config.yaml
d_model: 192
vocab_size: 1024
norm: "rmsnorm"
rope_base: 500000.0
optimizer: "muon_variant"
beta1: 0.93
warmup_steps: 200
decay_fraction: 0.814
batch_tokens: 32768
Each number is 200 + 40 x the weight over the matrix's rms, rounded and kept within 0 to 999. Layers, rows and columns count from 0.

# k: layer 8 attention key, 96x192, rms 0.0818, rows 22-31, columns 0-95
# q: layer 8 attention query, 192x192, rms 0.0771, rows 23-31,55-63, columns 0-95
# v: layer 8 attention value, 96x192, rms 0.0696, rows 0-14, columns 0-95
# o: layer 8 attention output (transposed), 192x192, rms 0.254, rows 0-14,32-45, columns 0-95
k22,222,235,199,226,95,128,147,135,276,143,167,158,171,232,156,253,214,217,189,192,226,198,135,169,115,158,144,182,249,154,127,234,184,168,206,233,236,224,260,122,154,137,164,187,191,187,215,185,204,188,285,201,290,151,285,294,148,227,250,248,164,252,177,138,239,207,245,199,193,216,158,215,241,238,174,140,169,217,244,183,107,229,198,295,163,129,189,221,138,221,213,169,214,192,208,211
q23,183,233,227,168,192,219,154,203,201,142,214,194,239,175,131,197,196,193,240,254,152,214,249,191,189,201,209,191,153,135,266,161,214,139,283,232,206,169,191,200,169,203,167,203,189,137,168,198,194,189,127,212,266,207,187,165,205,182,235,224,193,225,258,193,243,156,130,184,231,233,264,200,221,203,140,170,203,216,227,179,153,169,198,181,314,266,288,162,249,110,187,219,164,117,172,156
q55,137,196,187,200,221,216,173,116,229,293,116,189,203,181,190,214,155,175,222,122,156,286,137,283,205,161,135,62,130,223,291,224,151,86,153,232,281,185,181,278,249,275,157,272,189,207,319,229,181,135,154,229,221,146,135,280,186,222,212,208,220,232,175,217,232,294,207,230,130,204,185,236,181,256,186,233,192,214,136,222,171,150,208,112,207,275,255,223,264,214,182,163,186,203,126,129
k23,274,187,224,247,148,174,203,254,170,193,173,187,275,199,219,152,201,168,230,286,264,156,182,178,172,182,160,243,255,224,199,223,199,163,165,284,218,188,214,197,251,123,255,168,238,170,181,270,214,260,214,261,159,167,336,172,218,160,297,242,197,246,171,149,179,152,207,226,171,135,199,156,265,219,230,258,179,244,146,234,189,176,131,183,129,193,176,263,205,267,183,274,215,148,240,228
q24,220,200,168,160,163,198,184,241,192,92,171,156,228,139,180,242,200,202,131,200,199,224,183,217,171,233,256,229,271,210,200,272,218,179,208,197,182,186,237,230,171,183,198,183,176,203,211,174,164,248,254,187,187,193,234,163,187,146,266,245,153,195,211,200,183,194,166,196,188,167,136,220,233,176,216,160,233,201,204,249,257,245,283,252,216,203,184,142,218,206,219,115,229,182,222,203
q56,202,205,178,128,162,214,167,231,106,242,185,114,171,183,166,208,178,192,237,279,142,293,260,209,121,110,242,229,198,228,182,214,158,163,236,185,206,139,149,262,211,191,127,130,222,173,263,182,263,188,128,179,191,187,79,243,227,215,259,196,197,223,225,186,246,280,202,202,259,274,206,219,313,217,208,224,206,216,167,183,193,152,196,220,224,213,207,172,202,166,172,143,230,257,141,201
k24,183,178,261,252,222,222,175,173,141,206,177,147,263,224,156,185,111,207,266,159,231,172,236,176,144,170,168,231,218,188,231,192,243,218,175,182,249,163,208,232,235,235,225,187,183,147,193,242,190,111,163,190,256,160,275,171,239,210,209,274,267,209,207,214,263,280,234,230,244,192,149,175,214,206,235,308,190,210,243,207,187,241,169,263,206,283,246,198,180,225,161,181,130,189,152,189
q25,193,186,273,203,94,144,216,257,207,191,241,174,146,171,250,261,185,215,251,232,195,199,209,193,213,231,226,195,207,160,176,195,158,235,160,231,176,205,181,170,179,200,149,207,223,178,199,221,244,165,205,167,239,248,202,136,252,196,140,180,168,239,189,272,206,227,230,173,269,204,206,223,245,253,207,199,199,254,153,229,188,176,300,292,225,219,254,190,207,197,183,286,199,259,196,238
q57,250,239,253,211,197,232,210,216,255,224,223,170,229,233,121,139,203,197,207,218,240,268,251,176,179,279,201,178,214,232,214,199,249,233,133,252,198,171,230,171,199,206,223,142,161,195,242,158,265,126,159,124,236,178,189,131,170,168,217,224,218,291,217,218,138,171,183,136,246,272,248,191,219,182,222,224,154,150,265,193,196,214,229,122,272,290,211,192,177,223,211,216,191,193,183,182
k25,233,200,242,208,223,253,181,248,164,142,288,244,228,162,180,201,159,225,193,154,274,253,172,179,273,165,191,195,175,245,148,182,169,208,287,132,234,227,211,179,199,174,135,198,167,240,147,177,123,221,191,232,221,218,254,188,164,224,188,211,197,265,179,253,225,171,173,182,267,187,274,117,195,153,233,267,210,205,235,159,183,219,186,202,175,236,160,206,152,219,186,176,180,192,176,182
q26,227,242,227,155,228,242,297,246,171,165,219,185,151,192,189,128,233,238,277,149,186,209,155,160,285,256,209,221,153,214,241,248,175,110,193,164,245,253,205,184,246,239,182,263,164,129,159,189,243,300,155,202,245,150,188,207,164,167,243,191,175,180,166,221,163,170,198,213,149,261,292,132,179,206,127,196,236,158,165,199,147,189,131,197,213,257,150,197,263,186,125,213,221,212,216,185
q58,223,175,200,141,176,192,202,281,228,225,222,179,248,222,158,247,236,224,128,256,234,233,241,208,242,168,165,163,109,193,201,186,231,217,248,278,216,215,145,250,187,219,175,194,250,174,204,249,212,205,179,245,262,161,183,112,237,221,97,166,228,164,278,242,106,155,192,163,128,155,269,179,289,244,210,143,150,192,192,133,138,203,203,232,194,249,164,291,276,148,155,236,188,186,240,200
k26,225,192,220,216,153,180,146,201,246,262,156,135,306,182,222,194,264,243,224,239,177,250,166,239,222,193,168,205,205,256,186,207,157,184,261,289,199,205,243,235,263,219,202,225,232,222,241,215,174,144,202,253,159,190,145,139,213,185,157,152,247,233,248,191,233,200,269,206,187,259,228,237,158,175,273,283,129,183,181,235,202,158,194,231,260,255,211,199,172,201,226,230,185,104,183,224
q27,172,163,140,239,185,222,210,156,116,172,142,206,218,215,164,215,235,210,243,221,193,224,201,104,249,233,179,239,261,148,197,188,155,132,153,189,216,180,119,211,213,183,241,208,214,269,220,175,182,190,242,207,188,220,278,243,210,273,205,193,178,181,204,236,238,233,240,165,161,220,257,204,162,178,259,190,200,259,254,206,146,164,237,209,186,264,240,191,207,273,196,222,205,175,214,208
q59,209,311,122,155,157,221,220,173,163,204,146,222,210,216,188,170,168,227,193,260,208,228,186,176,219,182,147,92,242,161,176,205,176,228,185,147,119,210,158,213,234,111,291,193,205,211,199,186,253,184,199,172,199,229,231,127,144,236,259,212,224,199,155,219,275,237,156,221,169,190,144,241,199,283,192,243,222,230,292,217,223,157,180,141,178,220,155,129,163,297,166,181,185,190,244,259
k27,194,271,241,206,152,219,185,159,177,267,172,204,162,241,208,124,155,131,152,204,257,202,275,254,184,205,210,194,194,189,223,199,208,240,218,226,231,224,158,268,161,195,205,200,144,148,156,116,215,207,201,219,204,247,234,94,225,179,209,174,203,169,222,276,229,151,148,197,171,233,165,261,205,227,196,205,229,93,182,236,223,178,210,193,179,168,238,155,156,206,206,176,130,171,272,120
q28,193,253,203,208,180,118,220,243,180,185,186,171,183,167,145,206,167,268,245,190,107,218,190,110,232,275,234,195,185,181,187,169,198,245,146,178,188,164,202,240,147,200,220,188,188,213,217,206,231,263,159,249,221,188,178,205,196,235,197,160,197,125,236,229,150,201,170,229,132,227,201,227,207,155,193,253,198,205,218,171,315,174,265,235,227,206,179,120,167,178,141,115,244,199,195,180
q60,156,171,201,193,255,231,151,264,230,234,256,216,187,226,187,166,167,196,208,167,197,284,274,248,210,186,202,234,176,204,244,156,211,199,208,131,187,300,341,221,246,139,223,143,178,179,184,155,188,253,271,198,223,309,217,188,175,236,195,203,161,170,157,161,254,215,256,179,316,190,224,190,221,208,177,194,229,193,164,243,210,189,227,222,211,147,203,154,143,146,129,227,147,256,228,162
k28,151,186,189,160,160,195,147,194,158,208,284,209,206,263,208,197,194,215,176,255,262,222,196,211,178,160,242,166,244,152,153,249,146,227,242,153,184,165,331,200,213,153,224,227,189,243,200,158,193,254,176,133,242,167,155,232,230,194,225,172,212,238,156,182,259,230,202,255,277,198,206,205,235,180,201,201,252,175,227,250,176,187,225,146,272,225,226,230,196,195,162,173,248,186,243,233
q29,186,133,178,267,188,234,181,183,227,161,232,187,163,214,273,210,239,208,187,207,128,187,207,86,227,222,238,196,202,181,211,191,181,253,238,264,192,160,167,138,235,246,218,185,157,134,235,171,273,203,208,187,228,90,240,165,101,169,255,228,198,229,137,280,226,133,233,260,132,170,150,192,144,153,198,187,245,171,144,184,143,122,199,159,269,268,195,178,132,196,191,203,122,180,234,244
q61,226,162,164,140,173,146,234,280,160,242,208,225,206,167,199,221,163,188,228,184,169,137,134,168,181,204,161,251,264,136,222,161,160,265,173,217,154,151,195,200,162,177,203,194,277,245,178,113,178,256,202,187,183,221,167,193,254,227,223,163,225,162,209,248,130,225,210,193,140,228,252,329,211,211,175,149,251,280,210,258,314,230,251,247,186,158,169,199,154,171,261,127,186,129,217,247
k29,266,190,158,196,203,198,218,234,194,266,178,178,236,260,204,122,238,168,144,277,207,170,154,246,127,224,168,220,165,203,191,139,247,154,246,220,184,164,193,178,124,218,188,197,199,204,215,127,178,166,195,142,188,223,158,240,210,239,174,149,264,149,169,153,131,251,151,209,190,193,229,177,163,151,160,146,169,243,244,236,208,240,186,244,130,181,165,124,245,227,216,151,251,223,183,163
q30,174,296,194,143,207,225,259,169,173,179,190,215,226,189,164,197,199,119,239,204,269,161,219,129,159,98,264,157,135,153,200,158,169,194,219,158,147,243,198,164,265,152,203,209,209,248,170,159,210,137,237,200,173,186,141,234,163,188,190,191,232,195,144,174,247,162,152,235,247,163,167,174,154,202,284,233,181,266,175,147,219,121,134,176,146,232,200,154,186,245,253,236,208,202,188,139
q62,247,103,186,182,166,214,162,239,307,167,238,211,285,291,239,185,184,195,212,239,227,195,229,237,216,245,281,212,190,116,135,224,205,129,215,188,214,193,182,118,184,115,225,151,224,132,261,224,206,214,219,205,164,189,237,231,176,239,210,202,207,234,233,205,204,162,248,190,234,242,202,208,203,166,174,145,177,194,263,305,196,223,231,218,201,146,190,185,166,216,181,223,172,203,228,273
k30,190,186,174,161,198,195,212,183,210,236,172,215,158,219,250,298,211,195,211,189,218,115,192,329,267,205,139,208,237,204,180,200,176,238,191,206,242,180,156,236,199,226,159,201,159,172,165,210,129,162,192,270,164,176,225,198,275,258,162,206,174,293,208,201,221,205,205,220,103,179,216,195,231,234,175,187,207,169,228,257,236,207,159,208,202,197,128,194,157,154,170,198,221,216,206,227
q31,243,193,198,233,162,190,148,299,221,124,199,189,215,240,160,210,214,169,168,234,182,251,160,234,223,225,150,214,221,239,191,221,205,212,261,191,229,165,238,219,220,223,244,236,202,198,264,200,239,202,207,152,225,224,155,234,229,136,196,203,204,184,191,235,242,224,246,185,181,134,181,144,187,197,164,173,134,261,260,172,184,177,141,208,183,209,234,182,165,212,203,185,168,279,191,221
q63,217,206,189,76,169,191,174,244,203,236,174,230,161,254,187,155,216,209,176,189,246,192,152,214,185,110,197,279,157,216,230,228,224,120,152,213,221,335,183,251,195,180,143,155,292,155,216,234,159,228,157,252,201,234,197,226,213,199,184,170,234,185,206,157,224,205,194,292,159,205,143,152,186,254,180,300,186,171,231,216,237,286,157,194,132,238,196,214,165,233,212,331,210,132,219,233
k31,210,211,216,146,225,165,183,221,230,259,178,149,184,248,183,197,162,181,237,139,246,232,192,178,182,193,157,191,191,137,239,236,250,186,187,224,206,177,139,189,224,202,189,180,235,147,229,224,181,194,215,214,174,179,141,240,207,155,190,178,202,126,179,264,175,175,198,257,220,245,175,200,216,149,264,262,177,195,142,178,222,140,186,131,250,200,260,273,256,207,207,193,242,161,211,152
v0,239,167,151,235,162,152,161,222,168,192,188,174,187,229,232,193,223,229,183,208,189,173,205,137,167,231,246,207,211,208,200,152,240,187,151,233,145,203,183,169,146,231,201,196,283,193,180,300,96,148,175,147,199,211,212,215,158,221,152,246,260,222,225,179,243,185,195,251,235,247,196,191,246,184,219,183,198,165,189,191,159,186,199,244,226,176,225,159,193,149,205,165,175,178,184,161
o0,194,153,184,182,193,236,200,155,209,242,226,149,261,289,178,231,193,299,204,130,198,154,141,228,167,204,162,170,164,178,185,266,169,195,179,313,172,201,230,174,270,170,229,225,185,232,234,211,274,212,232,217,208,160,171,245,230,240,110,208,203,198,213,257,186,201,235,245,234,220,148,191,193,204,128,243,239,258,259,191,182,199,168,164,172,248,203,225,190,123,178,237,212,247,206,270
o32,154,207,175,228,180,194,247,182,210,231,198,195,112,111,199,175,189,130,196,223,235,289,221,193,216,202,283,222,181,222,225,156,186,273,247,126,215,143,255,216,211,149,226,168,168,188,193,147,218,199,236,201,175,212,212,191,257,201,275,234,205,173,169,174,145,207,243,123,190,93,226,221,204,199,248,154,153,125,207,233,184,174,218,222,227,192,219,200,245,211,173,151,224,207,208,191
v1,133,217,147,178,238,156,183,175,184,261,219,200,184,186,212,131,144,185,186,247,184,213,176,185,167,254,224,211,208,152,203,213,228,219,245,222,155,164,265,268,197,238,195,181,114,190,190,248,146,222,207,141,248,234,212,257,98,162,146,171,207,180,238,166,225,180,228,164,180,205,264,170,219,157,255,242,126,173,229,142,185,146,198,163,164,267,281,207,260,289,210,200,134,188,231,172
o1,121,195,217,233,239,268,240,223,204,180,118,189,221,216,237,248,255,243,166,154,218,216,233,123,194,145,240,236,179,204,206,190,145,236,186,241,281,198,164,165,132,217,213,222,189,176,268,219,206,222,222,145,190,171,210,159,162,171,213,244,207,223,241,245,265,182,116,182,216,178,207,135,155,132,186,230,260,188,191,182,202,90,137,155,224,207,232,157,146,210,221,195,190,209,198,203
o33,235,264,184,216,228,156,219,225,258,204,201,191,233,245,253,215,218,185,290,213,206,177,175,284,202,252,179,204,198,203,192,247,219,128,210,168,194,174,170,196,261,246,171,166,248,268,204,264,206,134,201,224,204,133,183,205,250,216,227,183,185,175,167,202,237,220,234,224,211,236,147,251,183,197,213,191,201,199,126,161,239,211,134,219,236,171,194,254,208,186,201,224,215,211,148,217
v2,157,192,257,156,259,251,206,154,173,267,150,177,163,228,229,199,248,207,134,196,127,147,149,224,209,247,255,211,190,191,255,176,104,171,167,227,189,186,192,242,184,289,268,179,161,154,143,241,66,198,159,234,191,175,198,187,179,217,167,171,231,150,200,263,199,210,236,228,165,167,180,259,179,232,193,184,257,228,241,207,257,174,177,199,239,244,186,165,209,214,164,224,178,135,181,256
o2,228,227,154,247,257,252,233,173,196,191,173,241,323,195,272,149,210,184,197,249,193,166,161,146,191,226,216,190,201,266,183,254,227,178,178,159,176,216,219,188,101,218,152,181,230,202,234,234,158,201,230,273,200,248,205,175,192,242,195,141,275,211,287,220,51,216,211,235,212,195,201,132,219,205,231,157,132,169,233,180,188,171,191,192,247,139,177,256,130,180,207,248,233,220,152,242
o34,234,183,156,236,127,180,161,243,173,196,254,163,195,251,127,217,174,238,202,197,283,223,250,211,223,106,186,169,220,238,165,244,204,258,190,187,302,140,189,171,192,190,205,240,143,247,221,158,269,231,161,169,196,139,162,224,195,183,168,218,188,208,132,124,271,200,156,168,261,245,235,163,216,214,162,255,212,161,218,182,205,133,236,145,187,205,188,146,202,139,215,231,222,185,249,129
v3,169,157,207,210,242,104,241,263,195,221,230,203,213,192,235,169,185,114,172,158,147,196,249,200,181,178,219,169,199,212,233,202,254,175,218,169,189,209,192,231,161,132,190,147,192,164,166,199,197,178,262,205,188,187,262,159,227,154,184,201,255,222,217,210,259,219,154,190,136,270,145,223,218,260,222,187,228,138,234,205,240,242,137,174,159,232,176,167,155,220,225,205,191,235,258,239
o3,216,158,151,156,245,196,159,204,185,199,255,187,235,227,247,216,198,257,174,202,247,259,155,136,246,217,162,255,258,135,166,179,249,198,178,225,127,230,172,170,233,198,190,257,193,173,143,233,177,275,258,243,220,186,199,209,179,210,165,184,217,121,133,159,179,181,221,222,219,184,188,113,187,202,212,275,164,221,216,222,180,175,142,181,295,100,174,178,136,205,189,215,188,223,191,157
o35,212,261,231,196,170,207,250,173,221,211,186,222,153,167,191,256,173,191,172,229,141,129,220,174,155,186,194,137,199,200,192,210,193,194,178,153,230,197,274,172,136,211,239,161,213,265,233,177,247,139,195,201,90,261,190,231,135,177,193,182,178,196,204,210,244,254,224,199,187,219,204,224,241,178,186,140,197,164,196,203,211,241,240,271,189,213,212,264,163,190,199,215,171,151,213,214
v4,154,216,193,165,167,206,203,255,224,172,214,121,182,186,191,211,187,173,211,120,204,176,149,198,141,214,155,174,193,192,180,160,222,222,189,216,200,226,192,251,223,259,202,184,212,223,184,207,240,133,194,242,159,203,224,157,196,218,224,151,172,169,173,215,252,211,161,242,170,235,274,243,173,188,195,206,203,166,240,205,230,218,176,250,183,246,208,257,233,178,268,178,158,176,200,158
o4,292,126,239,193,192,211,213,138,222,216,194,201,219,154,152,214,198,211,165,244,116,169,184,211,255,272,201,133,186,217,195,211,167,222,178,280,296,236,142,181,149,220,129,192,203,243,238,203,169,190,156,241,201,150,126,169,231,201,176,173,197,223,272,210,168,297,192,219,184,159,177,125,194,176,166,235,196,258,175,140,253,182,176,238,202,123,173,277,207,221,266,197,210,145,245,202
o36,167,212,192,205,204,175,173,244,164,250,185,257,249,238,214,187,207,229,162,264,277,176,200,130,168,143,186,234,193,196,167,182,239,280,237,148,140,167,239,185,193,164,194,224,213,150,174,177,207,238,241,183,208,252,286,259,142,167,225,216,200,215,157,156,224,139,215,228,229,223,189,223,232,185,235,197,225,173,227,270,205,193,245,162,231,258,198,155,212,217,153,168,191,188,189,239
v5,261,265,194,222,188,225,149,165,233,188,135,266,146,186,176,222,169,205,236,246,127,194,157,203,198,216,223,210,198,256,180,253,178,165,189,231,223,181,197,170,225,183,238,154,172,220,195,262,161,137,187,209,214,195,188,243,194,174,254,187,163,171,219,157,248,76,235,192,161,191,225,225,182,211,185,166,209,178,187,204,236,152,242,259,155,247,216,224,215,227,215,273,220,239,163,239
o5,137,250,191,212,150,191,196,214,198,189,232,197,236,238,195,295,214,112,260,160,214,225,238,245,255,217,211,210,228,224,187,245,194,160,207,238,202,203,234,206,280,210,146,172,185,239,225,203,247,144,189,191,204,217,167,220,222,278,254,229,161,171,190,206,147,134,270,222,214,132,162,162,271,270,210,175,184,197,236,267,217,216,234,190,186,286,196,214,224,205,229,229,186,224,205,193
o37,167,133,178,131,254,183,226,219,196,175,192,212,200,159,199,130,204,235,147,202,207,190,217,134,235,182,151,219,145,146,217,226,223,165,162,207,233,205,191,130,172,268,210,294,258,185,195,178,247,244,224,198,147,173,262,176,184,178,192,172,206,248,266,237,187,223,126,193,194,249,176,214,175,130,202,280,194,217,126,168,224,178,185,153,203,116,200,243,218,217,195,168,189,177,225,178
v6,242,257,145,225,213,234,129,166,220,227,260,244,124,245,184,204,219,222,205,189,224,269,243,218,215,176,267,172,171,132,172,214,174,145,193,221,181,205,203,206,163,212,183,280,277,138,197,223,173,227,185,163,210,142,162,229,233,185,200,172,199,174,166,173,234,136,163,252,152,225,171,158,238,212,166,137,209,137,156,205,191,221,288,185,173,246,161,187,186,172,173,173,208,176,281,223
o6,181,252,183,215,151,253,223,144,251,193,186,179,199,241,214,264,167,210,226,199,172,135,201,188,149,199,205,187,183,197,212,160,153,186,208,228,165,167,165,206,211,192,228,173,99,277,163,176,157,166,139,170,246,239,255,201,179,267,211,172,183,305,206,184,207,169,262,192,267,168,226,242,241,235,164,208,228,213,182,249,199,193,190,176,205,175,238,187,222,220,198,240,191,230,248,204
o38,238,166,246,184,168,196,237,198,187,213,213,178,211,177,227,175,188,130,194,191,263,251,192,234,196,203,158,246,205,236,196,228,266,239,221,190,185,247,247,213,199,197,230,191,200,154,221,220,259,198,165,228,203,201,140,158,191,132,200,216,251,218,234,180,158,183,206,180,173,217,138,219,165,250,269,201,207,234,199,126,260,268,224,214,207,160,189,221,183,151,235,211,178,235,121,182
v7,163,85,227,178,175,280,217,188,205,174,214,214,224,190,220,191,243,213,267,262,179,241,172,184,200,212,151,252,135,183,278,146,141,180,143,173,212,207,158,193,174,210,278,233,204,203,193,195,164,114,127,209,173,262,243,242,180,246,199,179,208,266,134,171,256,241,222,164,227,172,210,84,158,177,112,230,223,204,177,146,185,188,210,283,241,191,212,172,230,230,210,170,156,170,221,216
o7,173,124,233,160,212,147,114,230,239,222,190,190,155,230,184,189,217,218,236,261,212,238,136,141,155,217,228,222,199,210,150,232,197,243,255,179,206,150,287,195,157,177,217,230,124,231,202,189,172,98,244,179,220,209,143,206,190,119,232,235,228,196,144,157,132,191,206,205,201,182,252,185,182,191,210,195,172,257,204,124,190,228,182,190,181,199,198,229,140,178,235,102,204,213,250,206
o39,210,234,107,244,152,183,207,200,195,233,168,202,219,253,197,200,175,174,236,157,233,188,209,179,218,232,190,222,264,187,226,202,287,218,216,204,221,219,259,205,287,178,189,161,227,150,223,215,241,262,224,143,259,170,234,174,160,211,237,241,162,116,183,203,209,205,211,179,187,219,120,238,185,209,227,263,192,250,176,285,217,174,173,150,272,209,199,166,138,228,170,277,237,190,176,170
v8,221,201,176,207,251,275,187,164,198,228,271,217,193,190,174,157,164,204,171,169,237,172,172,217,237,192,224,248,175,192,182,202,220,246,226,116,190,165,237,149,165,231,208,201,213,216,220,198,214,158,222,230,215,233,165,114,162,246,176,107,176,177,206,196,155,253,190,239,221,256,224,226,177,172,141,191,211,167,169,154,176,229,149,227,205,196,165,208,167,245,165,134,174,185,188,175
o8,215,196,178,142,250,186,254,183,187,239,159,174,212,195,214,193,273,248,188,172,169,134,179,144,154,176,245,241,233,216,138,175,272,147,209,198,172,241,179,234,159,185,170,137,186,240,202,235,202,185,191,167,230,207,220,148,101,178,234,207,176,191,133,170,239,181,196,219,211,270,210,177,178,258,226,211,189,259,188,185,260,270,227,163,205,164,179,171,183,200,197,239,168,146,212,242
o40,176,235,183,195,155,184,171,222,190,250,176,219,212,198,215,237,203,168,235,230,186,163,159,146,214,284,150,191,236,173,235,207,137,150,205,186,209,236,293,172,177,126,208,219,146,210,103,242,167,264,130,217,247,171,186,235,230,275,173,215,231,165,239,214,218,182,193,227,168,181,209,224,234,192,214,203,244,232,237,225,150,233,195,229,218,211,206,182,238,214,147,240,172,242,156,170
v9,250,145,220,225,85,167,208,204,218,140,165,172,250,192,227,171,177,163,162,171,65,188,219,207,279,220,213,161,231,172,109,183,175,233,198,230,149,214,200,113,158,215,163,202,225,244,236,252,176,205,218,148,187,147,179,251,217,202,194,210,158,194,216,228,133,203,185,229,161,282,217,237,200,161,187,165,264,198,223,217,233,128,203,145,164,242,193,189,226,236,192,190,238,218,195,169
o9,242,172,203,136,204,198,178,193,219,170,230,171,161,151,241,189,234,252,218,177,271,163,241,222,190,186,253,176,307,202,237,226,194,143,132,242,232,194,280,115,144,148,218,224,207,193,182,190,199,239,131,257,157,277,169,229,150,212,199,203,255,219,197,207,189,286,198,209,240,179,163,158,201,232,133,214,204,230,256,239,183,251,218,197,204,138,180,167,251,198,243,210,175,235,219,259
o41,189,152,235,242,254,215,182,243,163,223,256,167,180,198,139,145,192,218,229,258,246,279,195,160,175,227,133,242,159,207,162,182,234,210,233,139,194,186,157,247,242,190,261,181,116,190,260,183,240,198,268,232,276,128,191,195,186,145,282,214,168,223,183,151,201,186,216,214,195,214,286,188,199,237,216,171,222,153,170,158,206,179,220,146,235,257,262,174,116,202,191,204,199,181,228,195
v10,200,188,268,223,209,195,156,197,174,141,195,222,212,121,198,291,127,246,218,223,194,178,269,231,225,145,135,245,176,167,207,189,246,197,235,249,212,213,135,241,220,147,140,197,202,226,157,167,112,218,269,254,216,271,226,205,227,241,210,149,192,241,170,194,202,143,218,248,191,167,222,165,176,247,216,162,194,191,251,189,195,208,216,197,169,189,166,204,178,227,159,178,181,164,230,224
o10,190,247,244,239,221,179,158,155,203,170,175,207,124,147,171,188,208,173,259,175,213,234,242,152,151,222,264,181,185,254,209,185,191,251,194,196,147,203,203,210,295,188,237,264,244,163,200,164,204,150,169,112,200,201,217,207,216,187,188,210,155,180,114,168,166,249,292,179,219,190,261,213,228,192,216,207,259,244,139,183,193,170,149,255,190,198,232,226,219,217,267,185,236,159,203,213
o42,182,183,66,209,175,176,241,214,224,238,208,163,241,248,276,175,132,181,216,164,185,233,180,254,237,175,198,243,244,217,230,222,223,177,207,151,245,183,211,166,205,181,201,209,133,225,185,209,222,190,160,164,207,188,156,204,230,226,204,207,191,172,263,238,182,242,198,177,157,251,200,196,179,190,229,202,170,144,187,236,232,187,231,167,228,189,174,199,183,150,184,164,150,219,205,169
v11,212,186,123,211,235,226,184,190,181,207,214,232,145,197,187,168,184,218,193,195,224,193,228,152,280,199,213,198,218,220,166,211,276,206,199,282,211,208,133,266,221,181,152,159,231,219,214,151,143,213,190,141,243,250,213,220,124,178,222,170,214,213,185,227,259,200,245,155,213,208,184,198,215,162,312,307,129,235,212,133,252,183,171,148,226,194,310,264,258,221,180,227,176,217,244,176
o11,160,195,198,270,182,189,189,235,210,169,151,169,208,163,152,124,228,211,189,214,215,240,164,228,217,121,255,161,159,213,196,202,200,195,208,182,217,198,198,267,155,240,228,213,278,167,218,268,188,172,212,238,213,219,147,137,155,226,212,197,210,225,215,240,135,133,158,201,201,208,151,185,190,162,195,294,182,215,143,203,129,178,138,277,207,228,251,138,160,174,247,235,89,147,127,191
o43,204,208,206,208,235,207,222,211,233,195,271,219,184,293,191,212,194,172,244,201,194,171,199,197,144,248,171,211,287,215,171,204,135,222,177,217,210,201,191,85,240,201,145,199,129,200,140,189,213,261,223,258,204,189,193,192,244,198,182,196,234,193,179,153,156,231,174,271,241,219,261,211,201,271,202,135,218,146,240,199,219,200,253,156,188,175,142,236,198,223,182,179,228,208,266,206
v12,241,211,191,139,191,222,163,219,155,181,139,228,232,201,162,217,255,222,155,198,186,186,201,186,253,257,199,182,216,344,246,161,113,246,178,237,226,273,180,133,171,163,206,163,186,187,193,191,176,199,180,190,244,271,214,270,225,189,176,237,162,200,187,164,209,200,217,164,203,210,215,184,262,245,153,87,216,214,177,211,145,160,172,213,152,235,189,181,234,200,185,201,169,225,205,256
o12,155,172,199,234,221,158,158,163,255,253,173,159,172,240,237,189,224,213,208,184,134,166,187,227,209,234,169,195,98,203,207,169,299,244,185,235,229,238,202,151,275,215,247,147,199,220,204,144,176,251,88,214,162,147,203,115,229,242,158,223,226,220,197,155,150,222,226,158,248,203,213,187,183,209,174,204,235,130,168,214,184,155,235,223,228,277,172,208,192,195,199,200,148,228,177,240
o44,183,207,180,207,203,203,309,174,113,167,261,201,253,219,152,240,175,207,234,210,267,230,220,231,126,134,211,212,205,166,204,222,242,131,223,207,237,208,169,229,207,220,178,298,180,159,153,194,209,183,242,180,164,147,185,266,190,139,215,240,210,270,214,206,191,225,168,214,193,206,183,235,163,170,207,276,239,145,197,217,272,134,193,181,197,183,233,198,200,222,150,171,195,212,172,168
v13,175,128,217,279,239,197,171,262,209,196,170,256,130,268,226,209,185,212,238,240,216,191,185,244,237,196,213,186,252,239,210,205,193,230,216,199,248,261,230,174,175,206,268,174,224,200,110,177,161,240,177,195,179,226,205,248,252,266,244,141,206,108,211,140,219,239,253,203,232,163,182,185,180,105,144,264,264,190,175,208,182,208,219,149,118,194,202,131,133,264,229,183,201,241,146,178
o13,239,159,174,245,206,173,208,203,153,261,267,207,222,196,177,251,219,239,121,209,129,242,216,237,179,145,214,176,151,210,162,151,205,155,181,163,261,182,203,231,288,161,190,174,189,165,136,223,252,180,229,162,173,275,212,182,120,174,202,218,184,236,174,210,226,249,217,204,270,229,183,211,238,257,190,201,127,172,271,209,163,141,113,167,172,205,148,185,205,189,176,200,206,215,237,203
o45,157,205,234,240,194,200,177,165,232,220,147,184,260,184,211,194,218,234,229,187,188,226,226,205,196,225,162,226,196,191,228,180,125,233,194,219,153,234,166,188,172,205,134,224,221,217,217,220,186,195,214,241,248,230,268,204,223,176,189,186,223,253,224,226,173,192,229,182,148,236,153,187,144,236,216,163,125,214,139,176,172,194,228,197,266,161,271,262,207,213,198,270,220,169,162,172
v14,182,258,228,206,252,182,129,245,225,254,155,192,262,209,163,143,322,144,213,231,261,233,150,194,144,192,233,170,197,199,227,244,247,214,208,143,182,203,182,203,215,208,193,216,207,210,162,219,201,184,183,143,154,125,207,201,230,189,179,162,167,279,215,171,226,196,188,189,172,175,171,246,163,204,185,193,190,176,156,142,214,176,225,169,160,177,181,180,237,205,186,180,162,187,216,221
o14,215,221,228,184,233,188,206,200,179,219,177,228,209,225,220,165,221,191,231,134,210,232,207,216,133,181,163,221,171,191,163,253,173,191,200,221,192,190,225,190,191,223,212,148,180,190,204,170,230,188,284,215,195,218,217,165,253,229,157,165,193,257,272,212,241,222,119,180,267,243,213,217,187,131,142,259,176,197,189,190,217,155,181,210,235,244,246,188,200,217,222,188,134,212,173,239